python train.py --d_mlp=768 --positions="learned" --attn_scale=0.177 --tie_embeddings=false --init="normal" --init_std_o=0.0093 --optimizer="soap_variant" --seq_len=1024 --dataset="wikipedia_en"
Each number is 500 + 40 x the weight over its row's rms, rounded and kept within 0 to 999. Layers, rows and columns count from 0. Numbers have three digits each. The size before them is the row's rms in percent of the matrix's.

# k: layer 8 attention key, 96x96, rms 0.198, rows 90-95, columns 0-95
# q: layer 8 attention query, 96x96, rms 0.157, rows 91-95, columns 0-95
# v: layer 8 attention value, 96x96, rms 0.297, rows 64-95, columns 0-95
# o: layer 8 attention output (transposed), 96x96, rms 0.453, rows 64-95, columns 0-95
# up: layer 8 MLP up, 768x96, rms 0.388, rows 0-31, columns 0-95
# down: layer 8 MLP down (transposed), 768x96, rms 0.339, rows 0-30, columns 0-95
k90 051:463438470476463447487458542487486523491461472553508470541506465547406545506515505552531479534473391610512470568592530458508470510531526548534505523489511535514461460442529484469448439535468518507473454580497542580498523517519501528489492444466508533448532532449455525454486457468496459526
q91 079:499486497488531519522570514457493488422510522500535481456401534458512472583582551420454519506492442544527494525502586461453467478528503522505539533575522489566506493434524433553503518542479473491526484411520503488484519551473531496462454407506455504509530457493454524565501564513450519487
k91 048:539537480483490498541459580542520594509514516483463449463457479478461536509505476441522489483512511574484480483416515413463502445547522513467502559581479568501574508454504564508482556435528477551577460522494508482521505507464509563486564446518457471536533442522584471492456497470514527538
q92 079:511499515539476512539524524576565453470536514435425547468498552540441468498531498540525499501464480519488506467521430532467508576509476559515517539501501528523421483525525555559499549572494520521425514476531486459515470453505504467492414531380559537498560465536584453474471519488458467506
k92 041:583566544493505511446519490549512464478476484444462527514502582528469480529520543533522494493470458450424564548546468485519549544483533575495505450477487520533528488413512505514479525482500454461458469485520553566387462491591461477496508591452496545547517495470582462508471488512534495508
q93 063:556487477493453446435476449458520514572465513506524490486521420502542508508542518521438429524510533460579511535485515443508499369441556455496526476507545468502500494520562518461477421457449477494507557552462525547476510547504500580487557525556531456515471420473510542500518464500541534494
k93 046:424451573554475511527500476444512533472448473440510489473491383482537479507520495546522472504514529501556545488467496460530540436447513475585503513474490491445469483613536458511479523437505571533463527504484495467514514517537532493435537452458504436543455447496463516536532427428528503474
q94 061:494479527531495528432572402478513516489487578513483468527522500513535506499563559507508448570492445509567526462552557465472494390478555520471565490540525501509506479463537574506538476564460487463475546488490566543526530488521495514509488490467439530432521483488439558534445479422485444469
k94 039:474407518459539469420492461503491532422501484586524431521514515470462511506516532552529457526513479457595512457462474487492488484476527493544573497446518467492504466477580495547402441567470554503444598492524545469474498529524457488519511434469444490526491472516472486476484506465502459560
q95 072:498454513479458499454466455522508559445457457570545436535504464512573525504497586472555475482530517516548469508525463522506454426469588495464480491480569462554540410482504552389513430489507497468528534484487480474448462494523497504544529531521509498552491445448478574452545533515509449510
k95 054:527480497534403489489533415494524510507542475428492449537449550479428522528466517534437438459549458470514512415458435492542497470482509518474478465492517512503431446439467564574530482512533513473464526455492449524465491474447470517514458528439554508541514490490493577511509458497402462451
v64 064:526465468420546438514548513561506507481551461543428456537561482528477504563456451526448517496540516499466452462525518452458524478463513419476482540514478548590535451516451472480592470481523529577486482474457455551494507459561544460492504470489468509548510511552485465516498501427500589541
o64 078:471469538523437536520496499492518446564463482483590509483505480530468474496517537552472434450542462467531493394532500497468465488507490516585510553560497472518483602535501486535523539490514466519488510522522517456595538522435452488537485471480456530464535439423555538464470518580579492503
v65 075:509492491472482489531488453562498488452517496524555458481457471524413550453490483513489522595451482456379527517508549476561484531448542524517501466489553476411479498481490516553493498497561451494482457491564510454511503526586501496540531495506421485530529539531523468449559557467410472560
o65 084:480535543478481477488490542463477506512472498469503543501581544497573525563551531451546496536409518512607501460458478571533547474511480536516542471466482527574530550473487537395478432446471522471510537530487498473517427495423437482450528514513536462454491524438506548488481502555450502524
v66 073:531486485561478459489563523469522524521512473485501476487424558525571493479515520469457441497472488460487507424538497490486445447479523518487498562490553600560441416465495424522500502505458480499445474518513590449442487512472502496513515425520429477541538539470403465497499425558508503492
o66 088:534567468501458508526436518492469474516448510474475523492505523512480416450463480511497539468535507481508498548459494574505526518537504496472482441457417433440484567538516532478520551544626572535494516514570454440545475494517506416507468588470508502510419501560511498514490545450464513517
v67 069:517522557509499495498458588472496460485515483536538501495548486433523516496469514456555439509537517466480463499490474426494436519487474502450481465496429465476551490528580445441435511567551483519581492470523443451464499451542500525477493435560494476453509547483489545615425546468463492539
o67 074:553468461528522489487537484473482503405478499514533425438478493524500519537521500502493485529544473564528495506485518539469509464510563510486481457389613492549500451451517454536568491437433518416428601540514541503491458452435514542567535566480492507496497477486511514478519508503538529513
v68 065:533416459515504454502506506467495416485465463517435478455492504508531474565553513479521496456555450488536512524503425511433535453481511373513432600496542548540483472489415536511528506496567567470512519547526540518440478476464483471539488547478457511454493482455511527477546508434497537496
o68 075:425589516499506489528466446530429538526541502531497551509464445503459467484487429516495506484492520482471431363464486553515515530498432518480590464526480460471498560513482519508542549550510520488420539467522502496576513471451508518487454422512483569482525532485490467547480448506444449483
v69 070:482450488487432442500532556513469466538531541482414517530459536498528579518477504468566462456477484542495509511481446508496459590527479578459549491495443499464502481542490476542458519467450474413480464440453508541528498586449486458436540522443417498518506462484571499542546500512508465546
o69 074:475471470463570507444427474546531498485451525560570451509549474513563448491509503523532478483488504449533497565525511560479514493467495470492439509460450448431538499528470511473545486449479520561475562574571481537455515442571507472474515562583578493512479576524498514465481466479565519536
v70 076:476531571459478479519485520559458477491487537541538499534462493480476486448535442458607529474518469495520521526504445519442529481525539438483474532530535506456582436543467504532540502497522537501471422523409445507485523451531555478463489492564622444488456487520528501434541513537455545528
o70 078:451496530407504493487552471486562514442495488468486523560464533584423502512496555573445489526512536516457498433534530472498485520517480517552490496502524470564469543517441508512531455528433515511483585486564560523502473491394471543493507444475483564469493461444444489503504443450542506429
v71 076:492507454500555541520460577541526456515533491500547472485438512507458408517501526495481518492476511480475533492443572417576471532511455539470492472489451510529494437488507495524494562553519488421538560534528469564546547533514571490579411467469551579530502490462458495547511452486491493563
o71 086:557495473512456457529503458455408500498489457510504489528483477458541558421462455501505455486613473517540482509528423534486497517494598499515499524455501510484490518463500545475482466536487519568487502604510482478459515413560469473439547500475458457480462488468584426518503527457540545461
v72 068:475521512499568500487510458549450491521500470504513539479507521517445464520510432501495561486514501549481538549564493538426496548479508527452481447510485496574562498507504512486469415479412469546591514488506524445559534608538453535434475491573547442430510520526461476460522521522523443548
o72 073:521446524502470504454511441519504544487499575494469506551524495435491563507505549553543490543495466512523549467474506448578508517449524477539441493441527520453457512549500430470506545452569495442501495548471489574562465475420502469520573463502509502576478529592555553473478486535439448510
v73 076:470507511548547493524499536406461471457555511477502455490479530544469507482497543548511497413491409492478590465504463510507421547473572542399516552527475510477524497509502527492522475451540547545437499569447474482475547518484475510445473521548513511499386450522487424474487475535479489476
o73 077:469509502463469512493457454545531438477469454527496591551442478550493489496429521508506490559509543519470400524466632468478496482498460537518488496476533435489450474503543481469483500498484501513512525479569556544513460493539459437452490429492445458475632552497483504510480462525494524464
v74 077:543479548555435535490590520531515505506494510458499425486530438550548528495550493482458421479518481552485441553511480531494466442541474489516550479516574509531521468517480506516503521555514589543530579399526506444472550491495581478468515525450484479520502444447445548513477477453426499507
o74 093:496569527489599446506476512442513488550548557512501513494552508522410429509458433553544557495418455472459526507499555546466522545529484486585421533525415466493515555457506469516518563525478514478498465514522477442524434496502514537536522451419528485450504500516510471526454460482502500532
v75 071:489477506467452513542521436548503488476531480483531448478456481560540542506487552524478449487482532438439453457463531483463517504496474458484468523463535590575500488546430555489470510444487430511418527539505459448494524412506486449544562521467489525499461441484553501496570427434543530451
o75 076:480516501470462504499509500476495519486452454509473569463534558451423477487483442511521475517564467556538549484567474527523503511596419467511578546512474520422513541443418511462508481482536461524479446438509497448458439498465485516494504435558541541469512454410497498464462584488519484519
v76 070:526436472471458458489485524501470526465497537463519544451494524493548492514533458446456494522479505534483450472496525499530480526492521465539500489438498537483462527599451525473457482491538455495466537431466561605446495528546477477514451606547540575477450445539422499463462513451497415556
o76 080:480579473515535480531523559518481500498486604559509456539486518480543526514482533540456511431481494567528553456511489498526474486477502552449573475545511545530530459381445547461518465458506499490532536500477440417512437504456520554520572462502485422556457536483534514447520536524533524509
v77 075:426503494483524437394494508494444520446525489503515514485528572510488511606454482581477500556545506538528463566500493466511497426470498485476519435497557540469448545573520436518440483507483480530509494489419543485463536510440525494546549490501445502488520460509551452441558486484497569457
o77 070:563573530562397454530466484506505465556511452479483452493516411513505477487377494415514468482458512480575546439542428450440532499486501548523477531547513500491486481523495601493505516507490471438508542506542458487514440480470495485514514520540553557493490557494482503502495435498461462502
v78 073:527535492455513478498527534462514528497573555592488446507498541511389506532405484494491484517417431551437528485535463542425525454532475464427524531463543509502487473550498488517550499497545477411564513501415495526530541467511510529484425518524540478513530524464540542489563489485486485524
o78 076:428534510530477495544525424530498459500500423471542531491475481542566555520554540492472561542527555425558496534550476517504476561483563533494476534546406546501479509511498478605552551528470576539542495442507520545544530478457507457509464437524450499511498465527489489487457479505445461443
v79 064:538482501536558500509522465450492498454512483469509482553450550524469513490461567478513417559481456559499510484422538499460529485517497534565443441499449593513511486468518508530493533466465438445527531521496524508511490534425527535568563482552487542510555469425507503539534442467481589591
o79 068:470560471493475511547466511520516513540484454468549486453471429457556493574504400508527506514538534491537458513523424448545428477563500464501514546474529481438469549566433536557479524502564531457506500494552524505549509465513511438382518465477497490494401557499500457499482483480523510464
v80 067:573433485449520531479486463494445466553548527496548516483442563541496426492539515510499572542502497571487461500545524525542542559502505483567489452432530473490522492519545535478531537495545489490511481492397525460518489571516527532466465514519573596470516558524460513509509504478476414413
o80 074:467508478584498505495530579504559528462501517518429488550563494463476517507514476522519517494504570470505503526489477509418534463436517529413494505561394527465523470467462580560445492521475484496469547584513485530431473534493502493501480488426420496514479567536551508491445494473463505577
v81 066:551414521500519486461533462509502483470462553476504430506544553492526527472547469528487499470521505429598494595477482443525520446545500546509492489545461503531449501462483482489512510418476473558504579447549538444510419504538492498438445453582474446504568451472517524510492476525458526540
o81 080:451570451462511478523506458419621507490519492503488510490432510506542452494415549502531487444422468518442453486512523504497495521473452502544522514552537471489514513556525447556532544544596524493482454531467454553537515518505506528482487583515513442541436570526509465522552476521450451499
v82 067:538556509471515550529488515475530421459513468569482471469521542512460422527505521496520461478501548536445451529510523451545405449473486638511516526436510464455464458499450479456527486527532504479504497533546427455524563591472474529468532510477473489529490488554559436450518523491466466502
o82 081:509502510587519505458496465499514469472466492479510448556463495449536568468487509500522464567467433518549534451472557437348599513458504514476483524475491535481540481499453505546490539499541503517521498537452566556430511399536502452495514476501486477493482443510532486503426499480515439502
v83 067:483446513505519509443475518529539471486468510416481531512506474435526476507513417493534430525542561529545575485492574598508482553553566464509500461550565490533439475521434473526433492464459498467477477488531465483500541444532476508466582492525434529468518520447503533434497493558512481431
o83 072:571513536496488482511577451568474509505505508528527482545515462500532530556517538496516440484494460451543457475556461438513495484472418442520474531394488488509529527480546500511519505552459536464514549470533464514474443566502599583492470565489535486472422492470467492602505496435489468513
v84 069:474528426464487557574468548506486503502620494563518461475501528477469490499555455540458521467513540493490474517556539592476463504497572562481408532499488456460449442475564500471489538539578488500480503520450500507444492453464521543495570518539453463519492525482535480504482486446554527576
o84 075:551455520524503498473518503504509486543408468530531507560540487528471544461444490421575519596489536472562476525480515472512579490532455441508512501505504534487559503515461464583530465485498526582506456507493510538567514440537478467501466490416450536458508501561437494509434535537483446430
v85 073:540481497523442583474470531505490516441446531576464503522473517489515457479514455507589528527527498470498473489542576484514524511508491518557526394475428558491481450490482456587450587448489452507544561422576506495462508469476453507539559485487463537524459451466531492494452550514496528504
o85 089:469558521456550429513543564506515542508548530491514473504541457509523515461518486482401488516522513454510527526475514448452507466456452446545474470473590442458534574501499554465490434489535500444499509584415481493523551555506509541475532541551523503468410537519472515516595510512557494507
v86 073:467478536470469493513493467480431508465515520524416435499461459572458438510458485456544589516418514533472535502484529513513504601503474515447570526462478480535460468480405509441497467541523520486552412546465460573475493505498501558516502505453539521493478450515455589487523472497458493521
o86 072:567528477516518540516526477473481528489474491436471546603553449493564594497509531529500488467536472489530418475506465460542480450527552472512473516512489444523526558483551544497483562485474456517453513438405521496417528546501467538465477441540440524543522473500577484476418482500541532512
v87 069:463499478505517536464451493435517495598492513519511535528461553430410492561490459507480446463506473480496555465468495543514470521489533513524451573464535498516536523441479554585488512547463537532515523477464438494432550511609536542490481503602480515457476493477537453435475482565478493521
o87 078:450490525542447463539502448517498453421445505482532476473478454481535491538468489491450492510460537539457481529532496524497513421518467527443452473481471535519482522598520442427492533469551524524494558479542551461498506442435529391449469432450462510566508527548470476534451506412516471484
v88 074:533457469482495475491548508485460537478453497480495515404550489565475499442429505531499563548580509433534474487493523565491537479514450437478588573464503471575496512538466481508550477519513568498480491478466467495546548464468530436456572562539550441523488455470461561491493556477516544510
o88 082:461530519452493479487510447544526495574477525504534534461469522550407516520557549454487552444416529576510492510458444495520467554459512523563491506562510456526465533459515530504485501502519446521522442447516522464477460515497556541568455425453450530466544516462457384532551483487507464487
v89 077:536519446513532462447496492541514471499507557483499498541505471465436523554531539476559581513542526436497513496565512521519472505511486543495556517521419571476497568480480586520434573464560437536512554465488496532408500503498477509532477519449413482525489433507546497516516521487588446450
o89 087:485459497494485503462514444472456528575438452489556491469497472487583483518477492471462483522565530477481565545501535509573529467483517420493544481514526454521510489517462385487553374471483505479523508544428482548491552570542451511532554544579465459503512527464464477516535519480463523503
v90 076:549489490521472441479426511498462457468447536442533589493530474493529518430510516605519469544438495457582508519535526528505508446497524536528550509503506503500537600524441467501405509486496500542515531481426501428580509492545459476515466439556477466491503471546454496505468532549540505535
o90 079:463444466389514538551491429520503548513536465473482472501470478486450518627405566397507533499498543473468482462479480507517500484428515515459439508492490467550513485534532534485496482486493447492536430456539557488492444477478503516487565518524555511493487528521485544489493583507450430484
v91 071:477518551490526495570556500574506467486468526505586523491471517516469482610526514480542511511485443609493525428419527497520490521535399535528463553487514501495550493514561431479494511416465479497527489502523465456513487496525523535458517519493530467464456585522407544490481451516490457505
o91 071:500423441544480505468531460438508563534490539501456492512565520457499534473523480576442532514455529483475530558513460519499489474520459477477468445493541542458453481505486511523478589518467453463412535568564471562477531472494466484530499526450473450550457410417573475522485513465557512538
v92 063:516437452544452488497515490402523556432522525566522502556528437509514504537492448487453488532494476468536573498541490447473503537502439533528472505527471417523499484507512550441518534534479470543525491434560490444519529478483487530461578523454525495456467539581493469563589453582525516487
o92 057:513553474500573477539521499581507563476449476521498399465490497560490492512592533514583536457469456536429473531493501537489534521494549513438458522453518488485450435453507528525438486528498478421498498528441462577556498527477508495515437547506444525551547475450496510477430540504454470497
v93 074:527491516488541567412535502535494462447548505416555577502456519514467483537467522517477477500403431457469499495516426462518467560485505515501540432506492576442490529433527463521480499510476565466486501509513534510497485503519499504499526568452542526543594496435459502458573537490559430508
o93 075:493598524502487459493505451416462567550467540508477497496535534470552528458491429465581540515527480494557482565496552568448521471567451489470505545533460485496484534530456513409523521479545513514577496523502414514524510529471491491543524500585452457518477532520572431449509481464494508508
v94 064:557566430500509424451561489487504529473494448535505519517486464474459479456459493500423494445475461520596457592539575544506453535453533463495478545445534529514494488534508494461524531519498513494482520485472532476491492518482503485540594448444537536447451428515482487514510420471438424541
o94 071:457515546631500495569511497490461481545535488523461446532511504505529496534523592439494456529480480496471459480427487513486497504570487518532483481549478493501506484418455590592516538439489530536532491495509488504517527438590517519413485493469455521518554539518515452500470572564501499536
v95 074:524494470470491455479464513510496481560437479539440504459497492545495488542521559493456500504471461559544486454438513470544533513497501494486517498534479620537485470528535502431512535493421480412568554473573499492558541500460522507526523496519495615483482440430569548521558570477482513478
o95 075:489503586581509456530488424552497471463563478477481520520481518440515493501486476529536524503487501445537456407543388451443450497521479560526525458494439484429509518478450558563515495490561461514467472549479526530479495495521460489464492513498468445484500541517508505445398547548471441540
up0 099:473584536529514518479502478486498497483480587528516501498540559523519528459428516465409509471477516426503489512500509492447499503568509447480555483431568559537509498513505518484503437416522478494442547462562538538495504565520516512504501421475493528523562423465506521473429409551566510533
down0 093:488498440478533498438526528475600506547427528490465520541495498533502444450444467532558502537512467488495478528454527491566579520501544437555542533520474459477540476464514467537492471488562444499428515522428471532517509484526459484491487572519594543590460504482522437501456466439492466553
up1 099:500512535581497514470531469527511558521528460554511559554415579407384498477516518500528556489488430504479509440527473581463474428539447470468404498485505497526483492511531469517482440472500519486572506454498493553458494460498472474526538565480505514544544507510513497521540477468551553466
down1 102:538541469513527542434489483441499493521583531543510511490549468524414454472480474492547540464520429434436557438502505579517488449530558554528465519484448486562546502455537473468496503511541405470476532507509500515474503497554536542390533534522458474511513431471537496463530530442535478519
up2 102:538481539438487446507567493483489470581527534464507522553475507586560464514526503538508506464521569524482479511528435571544501490481512482514407434452568508454509574523451499460490520489534484487538441469511531542510542473523463524560474455578459423439505438478448555537507514445529509520
down2 107:578516526526461589501500559580466571540612439564527533468528476567532533518508511468476535478488491455440480516492498435540476514463407516471468539445549465509513502465544523493493477427534497504482565457511502484493454434521442542399519464538501485525448533521525491518489527500514508508
up3 096:522505484485496402464492509435551464493413467528432511527534497478520600420515446521423528456531476488506525529544491487554514597498521441511507541463520424519547547472495530510553482507486540560547537488501522516460534436581549546511407509533522536475488492496501514535548494483468494465
down3 106:471540477517537510499479508559479483514503551492493471398505450500466465558520569526567485514434434528458510548538472487454493496490458461450511511497540409499531512497469516479507466580491577524462567503460512427520535475451453471526502504508527465544434581431438451480451483593506485522
up4 093:553485564504498523515501585520485556541457517501482486431380469491512554534413441485537442512523535542480547531487517480604530446424534441449498530493513540512535424448572507492519501456518532483455503435488552538537470456512545484471477535482487467454497463523519500522503468474491441473
down4 087:510576499523467458477486467411575433442498501454485536551553488524459439470496514512511477468510485518507514484506486461386471598547553534544473510552500444478455575519447499492483528502528492478489458530581480496441470564513439447482492518512483537531462562479467434511525544530509556543
up5 113:504503458499488487405491524596471485547522419505531553452507495477534480505460510539511521519510534426461500515524520472438543526491534399468520479506561520500495534460501488490546473528486480497498441470489536452433518453432523477465505463574504544444602477511417490522487438461577536551
down5 107:410538530476535485494448520500505474560534469506442482615560437583514551486486449430474442484458546462447501486482461465522510530418534532510494450469481451533556497482427474511511472534481566526525510547595522489510486526480467511453499500550506457533523548523573498475476483557541495526
up6 103:538449486483428491541510433498570502472506481459542440477533501508517500504572491560523524484474444528502501468549480485573433540549473492589450587481512420478531531470546496432515466477542534500522584560500487505484519585459447503463539420491525476480487481518519544552515575478460503530
down6 114:451447541455522506547542492449525513527469496537507507463476520539470456465461534570514489524567516464466521514472483491553554551539528529464550431498520524420545480377442459525456568475570463519477443548540570471551443471536464456500529495491471437527547533548473539517499483524514501558
up7 108:513575426506608519508589466514504506473494430539477486500511553501506517539486516526459457512593530440433488515534475531504499507551513475486482469514529552467510454507502465473511489529568439547498547475574472518532451495455489537484436480471509470550419567392449552524488504506462537515
down7 093:501512508552519478414476496460545558529472503465548452464464441548496465493462607485419512509445438555557516527555513446481493469542520469494568543495458474505542524436493432503464487516539504542534453525422422448485520488445500495457483421491458497481488438525514451494566470521470508534
up8 103:550465515495505571531484489542480516489462558443523468469456523461502551489534487480472476511525484485532564467491506454510447625468571456471501529488552562498508552583492564467473560417546521560530535524491443518419445492525535454503523501443567498482527550499468480561538458503457494537
down8 100:525529455521589548536548517486582455520584517543509487512519524401530556472475575489496500480403477498553466499510482473425492509598451453498446477512494476468457443548547478452468504511507514507536473519530484442501472427524512523541493452459473509476453575492537478482533424508487492462
up9 105:505442466510477510454546488530575551519545448525543477477518568570546517504510445497550563507458479465474446495529496584526545487425551485509543601455544534487571517489422468464475469473504443473438521504486525543503524478488510492460463438520467516528457443487433490507542530523482567569
down9 087:435499456451432536571462457515401460528539422511529483589511521523519552560518507524421476487447540444513498458512467451482523474513528564534478445515475509503562479505523529497478482453474459521472497490539542528459469565464532467438514480496509528470420492554543480431505477411455522498
up10 099:413508494470473484492497499524491496488473507507469428447448581513486463555431504468531470505489483485512469509540483500489467570460505466513508432542594603547405487498494461470477501492429491488539525562481541522548522438570482561523495477480453574475528495508548487493478461509612532514
down10 100:552512438534516538488515525527488529565545469546499571546490439472540500469543486461505428511478502499531459514535476584496489500524547502492542554535474416512542558541472412510543493485516464506502568502546462412472504493477530488427517528530458437486531450544453535589553485428447510537
up11 114:507465438489477436430516468484552517502430504511502499473453467487493443462547537416498420555532500589526511532469556474512552516570554467538477453499482535438448435476519496477478522503456451451512479501549459525469524511503484514472461524506497408581506482492446577564483502534509542570
down11 082:507486542507440530559435533508464455517582550435445509482521442533487537517449554535480520497546500503488436472546418492477515468471588516480510483482481560561534563571549530417437566598487532464508451498459543461506523530475477469487541476507466554524493496526504498537472513489454555477
up12 103:539572527514486541507514450529444517515507458532525528484489559479495491510445471505471484519525505483486488496586475508388512575528489508518465472524505519549451559422555506493430551470493508471537455446497519554471502448594491621510456598484455484488453531458516558496544476515532527490
down12 097:498485566531478508524461557445447510515416519466500505502460501503464405531539533541610451448514488459547475446446557468489496515540621610541529473509499481514451430545438457538491483508459471484505481524480492519501554493480430453570526505510502509560492498506502501489464488512536495462
up13 094:579394464541499448450463538516424517502440481479471521512420441471518548417476419522497485447457483530516503482489477454533506494479531497526515537506544503456499466585509588468513529468446537503488473457492476494497511533538565522493525407530531448423550459531520473573496506475521487505
down13 105:502500513509540502505461448499522467480465486419488529461423500495541524505530543564454495519480380499511559404524478489513488528492555478510514530502493523486522544448457575453509495559518454495526482569430510447544432542465515524559525512506486582456481437451490427439574537519490497525
up14 105:536530480514534428416509494480547513448530513510448463450513532489512448544488450470512502475525484433447505444518566396524479494533500407485517556473555502470527520460494504491452510484472482509525458511470581553517494491486570551450492492558521416441478484571420445497472525435512523455
down14 089:544454456497461594512511443514473485451553517466509532508519532427428492508569442473557557552502480459483516553511469515512499538456501492514513509581482529489436504553506511537504488584525492447525430442466496521556504545467567551460399511526509534479476532517505572479504556536487568545
up15 110:528493529558480440486517497481516433609510415525517448510490464498500460534496483529473498456588501472502542534436509514532512518464499430527567522505468480492464539600518434481478534510497504515463503470527548432496463496503468540459428495551473541415507497492433573526559498421559516512
down15 106:437511534470580522467526521491555479477478545461524411452485493524419514542603531466528494453615509457580501555542511568415478519507529491566489541544494536497512512492458476491502475536547514497532473561438477452439470462537510523465486470532475452451510540512511452509497468508518462458
up16 097:487439497596457506481476499506574527473482554544481471550529477429497511491468520448521462472485577428508514440471385458511454489517504504483478408513510512454517522431523572484455499555463434560475501497536513548452547408508467532528489449521462499517504561524475488552476470465503467484
down16 108:488558500513448537499439465485595508514466556520403547569517462495518528449452536465422484474517514565542494479527534460456573491534457464495448502525480529510484447479599514455457495538498473498554490470486450497478543487449441494481464448531523418488482484533458477494420549539511565488
up17 102:460505486515457568552439489569545443515402534484502515469453473394521499538551462436577525512542555491466497568535546500450508597491452519526446449482465490535433473511553528508497502521527504514480521464543469527432503476527507560456503522481507483430466495498474478514502534413487483457
down17 092:511494435484384443517499490436450488523507495531525512553467446456501488472463618544462463490508528550509498444518505486499502460503483559439430488475524522458561510448493419510480520550487423510544412560538465519501466540441506519516459475468565550496466534529501528487495522540474519429
up18 108:498519541527551437474474510525539493474502457539570474566438429542482459504499512480502514476434446506465482425467507457577523556543520448521540556516491506461514521436475508444544469469447442520438528562422547449478450550560457510527501425475555512462501484495496502497539523408459503484
down18 108:487554522486504506490507511483487533476466491503449446534540535496440472514567483513494483417545466478533489493569426442475437524467464483417499472521599463505460453470450557505481531467517568523528543498501516557425491413493550493532514510479562608456494510459567462458460451510497530489
up19 109:535511470548507508541551554483504414471533443512545469504515448489544478432480449505581489537491551492493590476434558566563442534489468480469443565501507467495489438462473418507490430465543549545443449485545527507492460484506500523462542484531456506515499477533475554480543418465487538536
down19 107:470476471425533462493507462461452476499500506485540492510498568424510459433554520554529533520552429506448579487499473572532602489588548516521564544483442496571493540474503446545468437434443422495460481517514519566502486486512513500534519471514464556520503536470532507547523528483494527468
up20 096:523414469473571475508449520429533519532534543492448451426404506453483490525548537512453520465522567575521545473477500449455453564483468511512468517498512487516507470540541507484523510454468532500495454488523502436539572563504481469560565554511498494526566506492529532569508397460472487470
down20 075:539475530492474531417524480473508448533406497440497493496591514617453466509449498544567534570449494463548521588504513454561485468536499470482443538474463503514464512520550458471485478497516507535581506521488509540457483480484544467523425536469485512506536469515478495445551408491469466494
up21 112:537530524517545477479483497475551467465452443481533532517456484466496515448466522530466424452430497561477509468472513547428555510538511416536495513526558499486440450488507533457453424446495469573493482542526445474496513586544571562530504474468457549432504446522447477438534481510555500465
down21 095:504510448493557510476457556530488447518501529535489480568553560533574506532517483525483407542523459467445540491471470553520510480481440478500517510496541469496466540465563486475526551568503469434450518464564494464524603556488523531515433538449457567440476441493553460469504551458558513511
up22 103:518485511528503498540536555533439492500534428466511499523500482513535506476489523548425474437481537515517504564455471576501445515538480490412521477538539516437528594607482488497554503433581542451476515459544554470510492535553492545529489519546503544419533460550515474465510500477478531575
down22 098:521546541491468477427392400495484538514517539426418492496528503500444568484523519498477473525419488517518482473519476484496543430525516545457481457548571511479491527502484499499495532569510482481497437481544566451565558478478433459483462525511461518454498562535473451478452509466529566550
up23 093:513445493468519530444485537426542479537516490543472532510496476482544441495567526485441492517481436505549466451513510567453508467509479476420570493557527449496478469593552453486548517501516549411454525477475460463547591520443505453511463539506478526447487441489540523558520493497559568528
down23 088:535524524501465492574486503536503507506490513442471502424514552500448531525501514462520495464519557526555519523482415418473563527518521543491541539500533540496559516409529602510444461492462491560540496512451454476433449490563512523477493462507497517538569486461532430459464439500465403496
up24 089:487449493485506515482526484399502497469493457503539488530517582516559565526534537446517488530469505441541504459522534511430528508502455470468486499512536540458427519487521456516521508506567533427423542509544470505488586496527465459476529491482569547521559591443514485527503384527530565481
down24 103:468471508585448441434459566557535483446529481452456491488581425487514507455495494520485566550503518470464457519488540513565509478477509498576447586470511472509458513528503601521485509430470431551598516473494489455502541510466482503514495554563469507514495466540533487455457523515532522536
up25 090:512502551554405505482517542455462542540467437501559490519513500572547478540516515430480432491477525520438536533463508494494450566466480539538575593536508530464498514480533504486457405463533428528458500522479526485520466481487505496429531463477486498585511443488417451442506476523544497469
down25 111:526634544489572466519545497459454521538479493543448509486518495493558519501537435514390462567555488478491550515535458450469478505473473499439526556499465557504490514520501508486520469415508468433491451423464468468555501475469514463468473467515463546572465416490520483544510527497528524488
up26 085:490557486567503523499455481539490576546515495518426470482556524539489416546462542505472435535500501490426469505495561497492479514514539487398509521517587563474540526460506514488487463472565491500455477541487505505563454411480484488482568461560484546565461472444508409459483478505520464476
down26 096:524479508480561491521470480481493517508483486495458456490436540466432562518479438556409519490511553495489526480508467515465461497527509486492560484521469559514519441578566468460416511464537449477502489517487453532404505474467446434493568466525545476521561585474457603499565513468512500500
up27 115:477478444522474488526445460490525530502494504455537453478525529493518487533500526505537574539520518524473485488496481503493442526455509507482420493453532481417448456466460599503461509500507462645530519481483483524584496506483423524558511566455524521432565575507447532539512478463461542552
down27 114:479451539397468350494433444502498494449527546513551513499499583492478499499532531488483489473499537543554531525472558471454491412503503499471547506481487513496541538538567485565516473548496460449511467532482470486515569506520516506465528515458505515460516527461597580539500489476478524439
up28 105:515458483553513516436501436506466485536427466500530512510521479518467544556431479500518426445523568531501529465541505526511481568431511495537467460509530501500590499474453524454498530426482496457463497469444542472529521538535483512478505526420591464496528499465407562477485473455415572487
down28 093:502530423550516501488576472548495484491513515484537445588464527533499474492496569520482479520441554569556559553521485525506523546464477493475529476512516509507506441499523519507518541510512515424476485558567556500474515476419466416470442526447537508512591499529487422477510539466430410531
up29 102:549477545523473490466529465575534465454509463545496468537500484553524527467453520427544490512538486517437573567434502476479391486498524446558435564501490556549542478513451524533516433527465449514431535527471555518398472523503520523438485526467494538461516455458492494547479479452499516483
down29 113:473450440452507448497524463503395478528504513514487536441450515437473536544553566482503409508504542528537496440562565496473525488526464497535561567477477536530491517561469504456489543506499534456628430549527513459569543461498520525477545468515462525528520544482485494485495492521551551469
up30 111:447566504506506470578486554521495629518469484547505504493521469528487530479466529552537497553515512494497565520521454535437464561519500456444529573490550500393514494465514548500509474523442529518472517473469517522475522499475472474423551444388512475429471460508510472459563513496532462468
down30 127:528550418488583516510505499493539473463499419528557512485525502509508443489529462544520542519535529512463489537491570512485492447470409510482533543519529590497574573473489443490398469535508552477486477465492465417530523472575560507543444445517481489528484541479480457462510462534456551498
up31 107:487487496507516488516469470450538474499454497567572539527528552518402464518515613526482485534470506419538549550445444490497507473544437429537445513431486461473496528574495486447451478512524527470561472496520470485480544495529490518498463542493381566542451495541476494558491537490491512475